From a checkpoint of a small transformer trained on Wikipedia.
Size: 13 layers, 5 heads of 32 (1 for keys and values), MLP 640 tanh GELU, vocabulary 8192, 6.1M parameters.
Training: a variant of Adam for these matrices, 10987 steps.
Each number is 500 + 40 x the weight over its row's rms, rounded and kept within 0 to 999. Layers, rows and columns count from 0. Numbers have three digits each. The size before them is the row's rms in percent of the matrix's.

# layer 4 MLP up, 640x160, rms 0.148, rows 93-136, columns 0-159
095:564430577481467508439499482493501560519446477536485409527451465569548470484471523489635532430499450488508541528511565443493559474494531495513481567463492448540453490519526497509493470483466545479524459501440462482479474470496543543530483415469495442530499545486441449490468542481468485506489503503461520457438426521554559519535535468488519441553468565518609502514458556489451496535488455506483569499437527513565524509543499538540460539486470546528590527517522504467448478534513546
100:550509496473503537419554541498533494484499468517505492493577532548488534523481543548511409503548466469477458558481532500504546427555507496460507499465446542460457459528654555413502510510466585526457478491536463532511444416457447468452555506494525535535481601492544490476530507520451508498452448535458503510550497521450481504496512520414454470477545474541499485527488475466454433503439533460442513496489505522505519477572469498520495473508434454513519541566549516508508460510586559
083:496476510538509457452478519542506435456439480560469420538445503494526416504466523436526506491469472529429472504529564485514506551451459554509526534563478557465466500480515497564454515509482525518513411463435450546472526461546435497469458533533458480517462590489512447508485543475543455452521441461525449520506471481599515537562512512535498440565537524401579479488483446514499451491527532505552586501524478470501565508444532537507480556481525474556548526431504465479523506455558489
102:473542495480485525523540519582518562494519411544417557439455504493519479564480532473535483480591553463503581485494525471485577520503500480480482482515524524569520491544497476497504495482483508507570504511487560546608504500480461431580541510520506476498586491451452490570486466565515439469487507489481388465537427506504468541463508511469445517494485464517532467465447502556533610508530533564441504506428534509518480494512578473428520489469522497527555527478560460498481515549506528
096:501461557530479509481487507519553463523532447512448524491492551603526486487482496494571494505462509464485514501506595424446525468515503533440513491435504473622505464511510468511526540490616526504519396529494526532511486508494484463435474512479458532516562536486459457524514571492485492441476432515476500472484458502473518538516518561528448498533511574436592490428522588497512464456523507553470532529484519506534548623465511562462558522531522485542546526479515464525482505458573518
104:535526487503435571474531500567508515565480551529469519375507481519520528517517494507535460443528510448476507573525443486523480425473512541488542473528509452556497487439491483489487517393484552508525482548516489470545455545574495467444566539459476577515492548460483473554543471576408536464467532460562522527453456492466425525555545484486480507483450489524529428511481460454494429518540521526448516424507492488501552513501482502491467522538525540489558480537507454532438480528517609
092:556496530484525542482504485495472486451473532536467496480553612542528568552539426480513442408559532511455465511523482526514535497501560493446450473469511550488473456520534498446428521523458503555415483491576488509503487484479458503426479547481491503524486440470465456468487500497507437527492510475527449527532512512550465568519515551468487506450483432536445438521537462504543484524530488564508495471568513557477500514467470506511520500459521443529531585591589466578513378512511557
106:548600535496482458448497395555468520503478533544463469504525533527528490522507420492474522478464406556498470572400505469493512552496520470523459489477493519495428488517599510511520445518537515526460477474559496461487504565520461538450498538521481471515539496516517477461515504446508496483494506486447477436576538505458531500368488590500526496502537526426481455516473486479434447504568475536495508516541539490464505488411494414553523553469425452506523456478518498452456512496553522
099:452534572498548485457550579459545480506502461496438501479538616491566489538556467543529524495507385487554520487497535379547559486592532468476421511484448530472455523541559530523511454518556474492472507467416446528576436513492523500470529487485562536527560541518522494447499479490510514510433488533477470503471406532515516489509491472489466440460503523551464508503459467494499455515442522438564461515461519498525549468508558533539487499440568477522553496489491472542521461483517492
099:551509547420541499441472496515487500524512464529458524570472470581562460474519549527534494421499441473556522488549526471452495493469601480508539452484485476531473547449537532535550483495520539477532442431447482467463485489491534516541546471478543513467546521433402438470467434540533513522480501502479447461510500464512468464510470510513456533513573556466542446493513514526460538527509526455528529510432485520522503522514579533557567468508550374486518543439556555468521500495522596
104:523492502492558506524487425588573503521465462462453513494581559511522501473490545558508489531523464524441488478558475452575556472532536495443513527474413476503454508530554503522468482481505487553508508518444435476495496501526404444486565524502490495554522602464508452471568541511489476500492461531425473529463487468511451490476522589502508449487531499568521453504516475513440491502453551544569622459479498472472498564465580463510426523500503460557466531485534488506480431488548535
098:584484421471446523424508440494487465531549478574494469464525535463515512497497522513486526556463503569468526590484511521525487592493507517552507425485549514559492489457512528400454439480489498558512400495516500465619524528522484468493616509507496482478481434469507485487584475526490515503446499480467449481564532461512474530466464515510488460430590533519485460459462497468510489519536457531491487518454525550506486485510503481546492529584479456514520467595576496458459471485498498
092:475543523526512537423527466537434499626519450469455470513587480528515473486540427497493424514477475536488492557466519491513481504495493484508558458459545536546467548436448498415485489483484521426522480540442499492534503471578473411546539492473441541498498491430465462523525490516495462522521370502495485518490511479503443504458413474523579533506519475488472484572521466505516495457437503522572477529516473490493525452516586468502474498493534560504497510601557470552461446529506472
100:521463453419453471444487494525494546515505491512497464500602556494508546544556525507461459442487517530547544461552549514470548500506509564466373546417465548506504478496542508414476493425511530510449498451471463547482532530477456494492502506441510517495442482529527480494528530523465497506504528482446464511451493495478515532452531560448478517507491503469492529459510398539412441547454477509499463494473456511524470488420429459556515492545459537538499499478597445471471474468625491
100:532462489532437464508531509576478549495467432482482455473552487483491498548453442475535504496462476553569525495444520483483508544471499491504395444506483494529397495516560543506540492474539500547442446473541527491552494626516470506441487491492454524505495553468493457507535515500482543505470470516456505395563520432485593447459541480434485517476508446543443453535491493527479410466470571549579531471511505537509484487579526439528507554487499457509447510505488456465528466484555536
097:471514446523518485510557472502502537522552520532457481513515512504503479541552489475484460502528487523545543514451490447493524546523579436502521529467519490474514570539510510562436499539454459460491452522482449551512510498445532521435612464514480558558447559403526487477497517600492499485459489538538418511515453503520500541455474487491462530529560544465565538432527460542418523487574474436571552492493481566494510479446525429547465473485537446597492497484550554503564446486473518
088:505573518570448534504548489485533508567498474509405547420516513503454488512486462572607471479514469480549512564470470543498454504584518512465467451500519509549510470545537438463440486473504460549536440543474443476631492443502458495484529527556489510484545542461454464506486493604546561461508497518537476447475457474474406572515568483538495541504484469503467455512475540493526511509511558552481527504427478461497514495509546514461502491475538520527467556524584461539469461470500506
109:520463490461511424468424569536479462467475528514456474598515510508632512513504449495480473450534509474489478502456501497501547495539471432497514526490519486488487439574584544622494489508455473480497525508512416527475434429509474519494432515427510479450466575495469456481478489480428471499481536498520454475441460506513474485522520542489477475489559459527488579473449474463470514497501514550496530587485569478565605502460539467486506511448396511526514523520515448503511477532484514
097:563517518481500480488518473501524474513546477514463609515602492479547520423471541476481515500508432491493460504431505527574498593538537527587577525503439562440455470487521476499488459486465483487502496516479502529583534553487507468501553545489535520538518414442470479478488502564466454482562431456512466480473507437484467561473448455492563498478476467533567541526482462533524517577516435571450561546535513427513543477505463463488476518506499479495591444509520529521425506495537513
096:535549496494534510518448522539479559456560516497477459390473528540533498459468443492487519452549470541514461532523512526530490462581491542519605504479512492531467524499555484484583468457475548484554393490554498519493468496520449522480429458500430516462527457454485452464460482583382493431472546437577458506508428497486465504524521476475535487499424431460441416521488509479488507483532474472457525501489520481545499561493553521477463489463417495550524494512534549492533508465533538
100:563565480513543468484454465553509496495598497545448494541546547532497515533542496448443443498516509431509499482542511495460579556469555485508433440505472532551383524508553494520459457475506527518465544468443523564479481500424474401463483538453477449511505534439559467499540561557517567508546500443532471455483497467524513477564500472440464490509483587500519502473504491472556480526480440553505486442517568520462536511491488492408507470517459535464535459521435477576530475481512536
108:514573504457440399532510498577484535532491443496488475390544531587563541471537494470512480496520550582487506448458515448558568578491486521565484420446518528486467490481508512461456511503420544466502498409503479523533484523519395514550557522511487447508567460443498496500521524507466530493511517512470433507504497465498485528474475498510485440426511414443534477531473518497507497471507507588500489514460519485470525512531551426510500505522459471538421561556523432485451487462492512
095:587539413505492542519511470478517535533475461555481453480561528557582524438506513517533492473579562490527555504536489552499536478474498476497513487441498536481478508497489489468491467466456584522441493495517520489515520484531467412508562556438524455456444449507512450562501490500427543489403597563497512500456539511474462483466582486487439490553546539464531456491508440451422536496417505541502534519502537528512521578447502487487558475451500468470512451497540489455580483527546539
103:546493466502510458544492463474560480493439497495463458437593506525487493550493512538489478487496538513556435523526487487460495567555490546513490454531487576534528528525506541491437441488574520486543427500464439522593484433526487498510482491516452462517587417426568492472505442556505471482479490479476460431477449493501341548485545473473512426494588460496492499474510443504449405535493448498526503487487510472512484490507487444547543432479508485535527525502529486493515430488491530
094:554456482528459492502515390511505562483549498553472428494548447498548463479469569456497500560513459455440518526513537495454601518481527507510485487503486493498410523447579595493544498508503506478445526475494495509550449464441584569479543499508488478530549431456529494470498502549487544462528513483541465492508453516524548467564412487498420505534463534547499531514472510505521523506435475529471494476542432484505511526502471477494490558500469481516542485570449530629512487429538578
098:517499443402470446412484450553530474484513507540430529490487522553543505559489477464549536483528520511517533507510580490522493494524476510492536518468526533505433467494480508569466535412518531446486463523510538516479500492471469524510509515480539511514564451541526474455597488575456576440475515498455405430522469502497513451438601516443553491550466486512529523441556469538451527507458568535477526468490509500502505518458485450421501517540440534511477537496548506458483377474510564
109:521520461492490475493514491558560547500553500533474483480517517440533504532483492504565567512560396483548491535480559515510550541502555538467438560413416460506468522516571490485419514500439518553406426493558486492577463479468499486488477481477524485553472513543531495425438479428464559490500519502494486465492515517525496491525595442491455464516475541529508445492479515442392549528455465500511499542449445540507524448513456466445437534520528426529503561475559524496485499496547503
096:483427549461530490470490437629471493450517478509453516503488510422494452533505464500521427479505462482521500564544541473546534542519521502477495484501481470598491513505474514528415522518521449462534501440532500535521509485471488500457510588506492487487516570415423494465531509513432469473412448503494437478504448480529501583432482504574530465475405493550544479480487558445475532433478547473505542455536449506521513490436564487527472530594562513493487499514518457511437512452518515
108:576533540473530532486535542482526488508517481522463535516499525511536471438550469526561470488559450481542508458495545507502491503535537507496482510496487554485461474474539493528515440533449502569472531456452439467601480451571494446454465582428490450520525496517403494482467424415463493526471498542489436527448524462479508516426554474513500474473438431487509517519469382487495512480537460467514500525555522517521478527458535467593463564536513477499546477499544508450494406495607528
102:490516531522538444447518518472585534562507480578428509522499524509557513557457455502525484524452446516475434543485478506403507481507459448511460531501474503464486509473555505479450479523526465427504519540464548507501505506477446497440461506460516517550450508428526464516539446492483469461510482497469397422459542485510534564483456458428506556538489520506565465430506497438494504536499488507464547477437472524565541443442461544423444501559519487547527586504556508392477522497556503
109:445492588504472515512516442498459510564506476554483578466532485491554522498491427531549451559592511530537540579464517458454562552540522489498535489525544549585503507507513464461501511540536513478473477521557514484492428523536418493477469549507498511431512494482552426470462432547501545469466481487452434446461501526535438587465517468496470514499488531534451463492537493416484510579491534561480477553515578493477491545520600527482490523527489458539524468510537473475555411537501528
099:492481529552467444467512526503470484444487509496487502504528534458550456525489497460540522401487449543455478480500451532482556518580536578508446538439476534519409534436559487519551525530503425534481478523510537495499444533459508469480471488500508546506528494427491463541599488526500485506573481541504477420509519472524494471484472537476543440415485525456504528579430483486506454477482555457477524510487517514477500431447510426520526473470598401530434567456539516478499493582544543
093:574502491525512488469458442535466471502410496468457508508494542537494536511470467501552438444577474516477413569472593494478500513518566499394483456524503556518508477521545521466484510514512432500504476491529460559513441573506498534456529507476462391507488543538451476478564434541455471534534513553524538439450457549499459530472510581511513468453481493548503439506480496505510484513563459551512448459498513467531560522488501525561507481461422471522501559528561495537517522516596577
095:498511475487493459470454438563546430437530516516478546554645476473537445460518525469488470494571419504538414465527499519504511488478532499491466433469534586517420519532521482521495481558493528539506451528524464530509492537514553477478509487519462521500521467421498420418441532444507535517496537532489553490477525485517477467517473572586501474454466497572541565511505469534474477495512502546516541506486500476476586502401526469509437519502495495526576461531541472498563425490554495
092:571501439528462489490451482486442542497493466513498476527520490462500532449566506441484519539581475564439501482527529453524566537490497468508585452510436493535445561483605490483540524393521578503437443469477505503427493533496474481487478454521505530505460521496487450493469495495494480437494555479506540430518553414478534473401472494454570495520474493493492503543541521521387555517470478467464493527473478562555508480382439527494498536515493497482560481554544508504498485529536528
105:514480472478523472528464443502473491515494424510452461535557575488513455514497436535526521474501543475525559568454511501519557560515566502440482503484485492543454546557570501486426511512488474507498473469459395439454536546491465487472511508407487503567471478433550474445529489597480534500414542536477475575423500475539452550550560488511476490505480501445469495538459436459536527497404513520475487522450514540475518451499531496489592432483504492512493470597472513478504508508475560
103:495475612500472494428476490484465489528464442575431585431497529504541464550471531470515502529459508476503526483470549468497541513563442458495464479474443534540492469473515467536516467546495530547460503484472501521480518470418421459522509459450471450431523425483450477555448492491431481512408478522410488446488498455478462519521534472472472426435502473421446489496463488532537483471484537520521476508435566462482572502547543490459544522551565413497477498508528500522474508524588489
083:551490506495461541442529431548501515446524518505503442516482417523485473599420545537532540461588494518481503577507501513570487481514504468506470555481486448519508520561412460407468501450440526495469482532486437557537459494495557544498554474524434499519528471489525491520526492553447613464470537500478480489412507539513488471499460498521524454531498508434572449547442492555464550455504556479546482518516516457534511510447477443509448544520483439463486426535465506453528453499504553
096:559500499462521493502477472510491548501522482496476441491520508561469519466392450471532522522493527497540537517469513471509560468513547581581505486487466484553457527552499442492518570425409448560494478497596505484550497484547468549546526456558504481480494466511499447494484547531453481623510553533398514388453475524520440581505535485522554468508469543483551420538503533521499523547525495565482485512488499476444520518504515508510504471479568424483496482549572463483453499539507494
101:482589482482458473493463471515509490581507509572431568468492510578528559430573468523509501506526526493426491476530524503543501477476517507478394449457508541515492493541455490501481488494470519500507501515537561543498474527577458485529470547534503476531519457489450481547486480576404486522459495511512390465537496581469403508461499539438467422484504446515473462479459494489522500501535543617529484427533527507509530491542512482477517498485453545540511568587557482528489442509501550
116:521485535452478465510467555527475571558476453507471546464476555523528460468476505565541500540485557520535474458469545428478524467546498532509419506469474496577463503441509543563542514494468570497481475423522500492485463503544452489501452463547538422585507503489466467519497475514465542462503522551492448464511501468452432627542537439496527471501414516439491497512504496489481500463502433507464480523481543519557526418469482483493585446520515484480487371573573496532544512494511514
097:427514453512490436425464481537465527496476453521484547518555553508508455437540485473496454505499482487607439506504495490519539538490543529486399475464462497569460575486497474530484545487414482512486503504490519510444486530533508422514520544480485460482571464497513498443563526616520515511465545538495488434410534479501480501538473510467455493493564457479522529525468518502494421440380452510482528433545522486519503509570504491544508448496473531522494471523548455601484442470494551
104:495499445563494454443532447503496524488524531589480487533571552518536475501485558491449542522527533570530521497482562521485499483511494452509448495511465493509436516483516528477476492545518497605539440485553445490510524465475476459419519498463532472545556554472488442498459562510488568458423482531506449501512556479467525487555548507413485499505540521498544533473422507466433522468509512553521490459583515551505516499382483549532525482497458455560544512592500480572572435489505566
093:494579442552458506444494548562428516557464468470488483475550522530452579478591543445549560505480556584528539479544514526523535462485510496473524463522455511466473525510534478540503520443536563482506485474533472487522497492533430505533541416524574466505420570469482478495487578464547522495391468536467550440503503435502479421442437539457506475544432498482550477538531528464472574496505540498526506472526486551528539501427489496469483511511537505485430501557556485516490448501532514
# layer 4 MLP down (transposed), 640x160, rms 0.14, rows 93-136, columns 0-159
099:489539505542502516507502481508470415457487514442467561453556539475505485453572553503468485530532557518479449524539503577561471515508454455514532434421551505494429480478444536486471519515514507510490488474516459542512520532540489555452583517524497473462505476502575418488557463498474628491523466515524510516518546480458448456511493544537546499511512527504427542557521439525484522520520475477539405442622519467519563477456414523497565546532448509506508481567491470527559499467478533
106:473475532467541455505450540451503431518561486556480477508531490416510413497465513554526502524438452509519519491480519490510539511508502508564464532548578441435437513539395464515530491488513503428480518477529438546462506514559517510482496497591474450486548525537540470491429462495530643473547464450450443519516463465471556537548512493462414490475467474480477500463467565503568428492496509523493443484447493442496514481495485457422497514487501522429544546512459522573493503496470477
094:464458485501452531489489555509500535499507484490460433503497527486516469500513472538516508472498505530516485518534549515483489488539449484497453454470569454514471584504483513497487439475529511489476476466438440512524606484488541637458529508483537544493502509452548450546503537477484671522510529524484462470523474466516537508520482520512506483550426527557533464516525500530553571543494524457488413462499495439479535592484347466514477560494505496542540518539513506533524468495570551
094:507564484519484467518498455519483475438475471476470478536448522467459507518446499496545405541470517515537534554519456456549553496425560542466532523545600442462468436527506482528516517466493526563454525485462494484442469583525586475575489480525497484619527492416453501491510550478469498462521481557545514451552456508513537487580501473542529527470523544549483527534558604496540471558483474531478543482521478569465502549527567530457541476482539522465500482438512536495503500446448539
096:508517379533510465566445522499552430466494579472493441424532484486466523473580470551466436482541513543581428518499506525524480540503537523531469493456526457538539530575491530539468503472519483540414468460443481536514570468490450624536536502531469510524555506495538514536538513459519592504529542547486477468505501461489516474530460493514506520491481496492457483534471486520500522559529516475512429565540453450494621536510446466497541459496551508441508505494493503504551481510550576
103:503427460536517478483526425458506414518464468573480462598448530508562436501556457479495497475548449467407495453533484427514464450471532570494403550526526497517490500502503445450486539575471547440506510482468485505466521533515452521569516535464522469486516512589459491531490540526476541529521455534457564509397525484493510537470574477488460508471496550547596555510507441525528501477499470467546475485492481410499491513480539544492443484475546515463490528417500549494457497464490479
101:498413549446500459545505510437485484497533482519452470519501519430476415468449532446519464472474498525490445518530537490504512510463553480472462553561616393487402501570508468488519493506497547481487523485523455455481508494461511471495509505501564481558477531483528473487484545489505627531530476529495486551509495466462576462562457533448479458471414520475515551432499543507572450528539488543496493519495485416524466503451486446531483552525424564433580526476455502524496507533481500
107:557516503583473436497522448457443525499495463495471394512522508530479541497499487490554459436512527476473522485538488476557549494521494414483496499536410493522498501503487462513511590537503487533458530495510516428376472525446618438474532458486538511498524490487545554459515486496527370477556481539506542482524529513494556487554512439510513551499539500473535476499532516566400515487495503503469598502457494484546518521425584546510492433535510481535503506494510538495465493519558527
093:478530548537488565478506466476443515465468540493534539449537489436497516501479499476498469470457586508504476491528549482572520504449546551515484558496529508551507568490553463493433518471595466479402498527496465455501532423448550514470481478619476520549509482508478472533527498546492493538568444408538516481561514450479487433546506492505508491445450519557514517478490550537509481542441547461541460513492520444563490513482512508533580425604484544444518429552491511538502449512515456
102:486515491508537504503494559516469532491480587483523489561493497508443519439531423554467512553485444415499456497507498551461450525491488467549509518469402497526464544502561469470480543472492451479514564506433513551493444549487542476491592497548508505514556444542436487495444520456444475494519521479538504507542511543478461469532498548459464518486520545531395526501499536539474563552472512506581528481511542399482512430507557501521485516495521427507432447480394499459420500530422498
108:509469479544619425509546458480537475479509509496505485527519447508503571534515482484503453467551539501395481535506479505584556468457540491442559480469444483438471526495572526620506507483471492509480510509477521509448510520482455470521499511481487503585526484540578535487567487422534509495533460580522530549542507541546476475561538484533447460575525500508505504505388451526540491445487491511494493490488528538490530600466480501503469478493485530455551594500498478572566468457472515
090:470497481543544552558528504475490435503515549438465581505543477533532528425520556486513429540511488424527473499516507543489417508496470524499508510424464536544574556518524460547521451537488485527509558473496533546458522511514494421486464547439505503472489498480521500488511455552435396489509526471492593425493557505432486409583578500458499532475434484500500555548530455510508546465431449503559491509527467483440554467491496517503551478496475494481424575478498520502513499469419512
091:526565462525523523445507532437476512481502452475476569457485550536520461507430539517445556487551499527520508531433483476506480582519519501509480546509496450462537478492491500516520464487551448552522505446446479545518471485537480387539531572488439515546536458543476368518448442512503460492392475526495512429512523468511527514497456486493545500559560497436540606567540437480548523528546501509462431499462544470500524527440517499504531479489529487448512488584546491498493522510501416
114:512466507478523538501506448516544469510522544515470542481522428473466451545481429490533481508551521530518580525485489526457462510543484536514545527544558506426525472558535486460513495482506507467479482508496533563446437537473524561581461473587516489511500488499501499481411497475537560453555574483491473501537474512496489502519480499539567472476479572474537568475524565623563455568506467449510428483508471417493448486564457455445521491454530552413529507475462469482495465509426415
105:510468587491513548486487428532491532539509567539492432518531542476448420532501450511607499518535442525481529523541537501503434479503548481516493503554551540410386507493512504508480480584487509449463529516508473466450554440556462515458489469521556508415513530567501515439434497479524568516560480502476498510469549537467542516504552526426510484454521478386540489487448529536582486469500460434554478471529482465493480498491493520459499491441523541442495492506543486499543471547485438
090:515494423473533512495454517540571510537547510432531485463441486531527435444525536452454473468476433413475458515507513477489463525505433486545528498504375487522527479503535423471529531501414500498509478513528516612502468560487510527469516562530557471482532480497522485477507516450504440520499450505524499577474519485477483493487545539499474487472487525490509479521519487485480525407470494561437486490471523412548499470587514555530563463542474488518428411438426495463509479548438421
097:499479494530518497507547487414541484442498466539488507506510505433462450507445475459539427474438517510518449507546477448505489529465561536534466550555637445505474511534504487500541557519546542478434530486469533421473507468483539443532456463502454477553542487478416468586558513465496578523497479549512509515475489523454523502499555493538497481491494587498540510486527543460540416478422481501464552522427432484503464555494613505509504484499445480393465514481501541527514513507513495
100:558541402576491546510512527508495423507499568470541505490614479480512460480516578449493457498547508458541470442515470479570475442498434430472560538426508534473516404573553392536537531476498474461490544470529480612560502451458468479541539501512481502422444497516534533563503479530494454523503517494498513510548543466507503511429511494469490515458530477542489519494509500468451540504550506499495512514521476404498475472490545472472485467577460472515474565529539497502532505499482437
089:626516469427482494496541515531490493458465431538511448440422482479479474471559560524487529429501488484574480489487488505441497512489493530455527501526516500557494478468521519490542500431510471492524538490492457497586500522535506580446486510396531521547507516444478472548522506475504500537467522452472535490525489572487480480466523576460542469515489476428486506627469478462541529547615520402434539448531506470463504502451511460463496500515529504574516520466510458473449484437447531
094:455432534515467541486447497535478490478467430518493523560625599427468431493576489524563515469492538495488578512565542460449456480516510447552436517481525448513445459525528505492491509545482507459497529497478529456469500465487521497432434543460490503464469496531460494482460497493524517477580497541464443458492548522470430394427566514526500458475483484514536567480522503543542496461428496533517487536549556484523507525466579529490490480504515469509466599524411544491524522520523498
090:460511491563489484537496629501488463476474518479507518408486532533517483478573550493519516480480471451407517490532459544516448523547440449482521502456462532503504435497474488517460506524554474522501437488452502591438472483556580549465500521439539507426465521491551469478488516448527535521418576530523551550488515500463470438550505615529504491537590511522498522466493500498566517508497496458505480544543490435514525455479517508505487552474498542492467419521536418496497534510406464
103:533458548535410484515466509521497416495514483528550536438445555428505558515542509509434495546490529515515485459498479491582438517517466499470552517420435523522484501534497457499564494474528528526472505460496456537411499458550492561511512499467509484490515481532515487426460461525507509547576489465535550457565473491448502447485441530504473511496498436520508563536540527483401459505493515465515430538531496433441400498512445459517571563496474443569485465510491535535547468510419432
107:441405575459583479450545481494504466504527532436470513515608514498576510543539513501505526481492539487512532615502386491503577572495509487534503593518596513491586522536508542523525475539482525546513498571540484501479467449532470480488521544532537480546508495474502497449489522529534434568512465491488507520468510506511476580471446557505554470484504552547473536500463474522569532478461502476543542456516442454490450503538453471516444513454502492436449568524472479519479529533516488
100:468431496527547507504552450490480477527511544495521480529548479559549506503483564518526444478461499432581488572518446546490495475485572470504494571526546509486469544479495534542488477458543537584490488474513498538537422534472500525457553491548514542443498521460443394483511429509509576500487483479491504491494386483526534448491533554534465444438478451464487530528561546466433509454568511517487433502458496415585509541512412542513464545476463529454545486542505518441500549487492525
103:485535487479521529480500510445487473436492530561489526500497519450485444512541556400435549470553483494499543461514446435522477534575546493477527524512501498532469459520476428457513516483521450491507501491440484515434498469478515566495448453499491510494569493521454492559463536508533618548465473504489500510492576522523457505383494553524543499470559524486439537482453514481474408510494548463514348534451477465517493478457410578420499511476506475516456484545488520467490510488538482
105:419420493497494527411469463499530517544506518522484436560523558505457508511525524510489413457514506437524492492500514483474505505489556474533510546472475421506520457432495504482620428521549573530489483587531520448449452511471460506494531441484480468542418506507531506512423538511455479521460519497504507460495500546448422432516528494442507555458472515441554474476525506439513458496511533413520503486472498497509443410489510524440517440463538526461560531517452576569484444514475498
111:503524464481459564484483451511519564536522462460555525553505537520516463474526509432465493503516547516530523501480507513456443603423492489506504429572539554505503512453494463465488520460511440517478496452513516530589469486429496478482402424525552439484462500496489496567553443457504523519421482452597501481480577474473534541515509515481431542491476536543492458541474482546489478572519461434485471471502471509524474537552451421500505571525491549498547570495551591462482458540527461
087:448566473505538483563485497424498418573491510496508511450537497499507508515464470520457581452525557502449506541463517535432515491476453494557555461458499569516552556511557552497531485494518539537481417487458485503491495482514486483486450425504540479536449503531624472572435486490485525534545536529483440497477459529493468512483525557492488505572455533535496534544497481490615512536458511436441521454521493412464557496506495469521478459411478510502486570560532451456534507422527485
108:461504457501382562484497488404571518566524556445561501548519456532461482488522448497445575477493521442512504528494468504500472531527483511537563530515470515544529521478473494478517528482507557467532544466510551488479495515484501613500463501580531498554499546499520485482528516415552569504536452505561566528487543508488491475561535482539551453454517450472475524476493510482535531463497553496535395496553477519497508435554430490521474567555499501458452426507451528545493499526436407
099:479415523518460460458499544530444453435509529383519496511431520467468490530440519522505514510528502501482522502487548577479484523568517537572426453573517478486515542506593500416542533475477504534509477522522540517461584468541579518458486536527449507485538528502426429492509502484479496472514534519408538504467493489468484466468490524492554458559427479456553496487522598520458540447427479514491524483572475507423514524519466446497482560507531460472420436511508558535476481485498492
107:420485494482463423543508546534526514503526567518499512505508531528478577539558500521552548573460498524488513449527525575573454493465570507582521489446532499556516459441474497522510475484465489413506499475483462484533535509491481516485485462581483493475476490469462472515577495395490431499480484482467534412562557437469528499506488489465460569481566505488464518487459531500462462506549456449504473565461527545488421479516533570517518583502485532510502463599555536540448517539477435
098:541596457503512529455524492567547502489497514473507493531547482565527553516535556473446427476505535467462503519479530554556496517497558494548417519566426431525493527476518459516512474490459465511463459526481482562425500500561416439530512482590553475514524556493449481495482486418529420514533488489529607481535445547504505483422530462590447528498541466478496526529521534512488476491490473494425596462536467533518529537467525440541511494519522498579491491546429485489515532518475476
094:549519514414484551497456416485464476523533485511444514498489486451502477565470489514456412510491503505428464484506465469507482468453534546480494463524624489482383540499449416512470551498606470514458525493544469521485462520506502582477502490528516470566513537390491511494475458468506650489497491464490500490480483508525526468560498515455487479480477488499470477499495545515549461518467569508428498527461520465507523520523565454410502492549527519466501478488509562584514519531549489
093:524478523543430392527528523515425432520466457443501528511389475449556523514539442488426513509481534530536497528481574485507513483563474569470499498486588461512512387435505587463512576511453511500511519448499511492487497546529486553508462525448528528477444539486496471477541560486510530488447495507484480529529540475496459468562490420507443511478583440496523520543478535475536502576488527455484488473465514574509510496526434482529500483458499550507507456454466448555428504496559451
099:467423499525512442486558538518546500491474528498418528463542453496501485500492582426447534476528509522564543512510468515424513454476526500524465593483627448519614487521516490535450454552496532591560479538524501527572519437507494397488495507490485488470495488496515482546510459544466413501489500511502450485489482548449511563534500533487515471493522493494480560456448521471574535505469491464491462497493509491511450502506402452491498494505494488393495526446535482491503425567463543
102:622537465589526491493520552438439494505477537558551546579456513530485508575524510539455447416525499532462543525486481507450527407447523497490485461539501477504476528520459566505407506502545500511505500521417479502520468467532443477472463494491514508412521481491516517485460465546531469459488509524536523434490488553548534490515539487481473528481435468511529450473584503460484474413550520553488532484572567481524454463526533485491521583458538485514499503522481569494530587556451543
102:559489439500485501568471541491501509451484542439535501589473502514484538517598540529547501539458466507538524519455499457458575467462533475472462590463473408573541563530506492507582486504479495498513490520494490571559532577438496575525538563485514523552507494507596431457447515438494502503492541517496481488468437492499488523472483460624476539498503453516490480511434516503511537527471511533528445463605500475476530552476487475520556492483510516520561485542440483479470495417500514
097:465501485432472495475505476488509483515480500495447555481509519446522347492505523469506510521491533502493491447513478496502507507528501462551492448500595518506443475507490489481492507505512472496514496507525496528518512522506513646480514493529473472463479486495520433493487489472505723498494512473523478479451505513512456510512491521499510483461477531488458508513517482488524479495490509465526353493515502458514491513484295495501490549487486480598496498531527477501500502498498506
091:494559489507452502490546511514494470472460555464473522457450377544453538483484492500529534417508473482472461545494477575495416490538510550498452504488517559491545488489492498460499506443453529478406549519466513530572462504523475478370482480573502534511483552559520478453570507498493530462494479468506539458539557521457479496570481535505547455507573380521460527482447462525527537475512518396500466523481486489474505488542398485450530464545499448487461565486479503521511489482474443
106:503469559510512571456497465509488501525519561492466446467469494464495462420518509471468513472471466503515476492558420516471459531491477466520503503499493488494537504428506507510492475527526524571497484442473486499495560404546460473515515482511535515586496508453446480539528477481528610520538445429494472513495505419488488494494510517518468500507455561531470556495480425490515533468481506470558405478499439389496473476502422440470450494470465565402472566414427502489437434481571455
134:494495459594537447423511535445500515491466444447471401493467574578485580512478503497532476431483485534453501555512494553474563499500495493451450518442394518500467456503508483504451529510581518489439494519454542486435481571432576456536482507489475583476519516491514523451517554514534444491530508530472506543514467454493493486481511544464560540524524385515491533496444520510506533576453519549521601526483507502535494561447519492545517502511561515477527492485533536477535544489464553
092:516518545454457453485509474540514418477468495496519533454415424451486534540514443471448501493542461507401482492507481501519507509504521464422564527475472477527573501454514498438476439469577508529513515523464489517436567557449466524509625538491484520542534495520457522508383494495490466529450488514549555475528510514469515538488518539460574566485477448525463449499560516472513504597488501480455535488501482510473480459445491455447425511494501409523568529535509508499498465456433447
109:469467557494477518496491469507548465475482467500483443480525527479566523480512556460545564472513463423476446476516514444569495548549466497462615531468503481464460468471468517490505528533463508490529501552548418513459579546560570512509474503518472366561506439541499495457526490518434553558602523539517488539561481467520468522509457538526469568549487545456558477493459498532583493532534535519516470533449495460499512450484455444533539535539565442472503445482508494478535490469433504
102:434434543468469490479504553506526466500516519531427563488552435466501466496391576506463532463539453485514544500487501539493456492494521479514494592495652428501619489530511499508505461539490501543537464527479480548539463468544489392465506541530491527497488486504521485525476487546506440478526518514512458496513515565487546531502486512531507458503520518451510576485453533530572538505512515486509393508549510527463476490491384445495521497492517465379531534506525502481479477505461513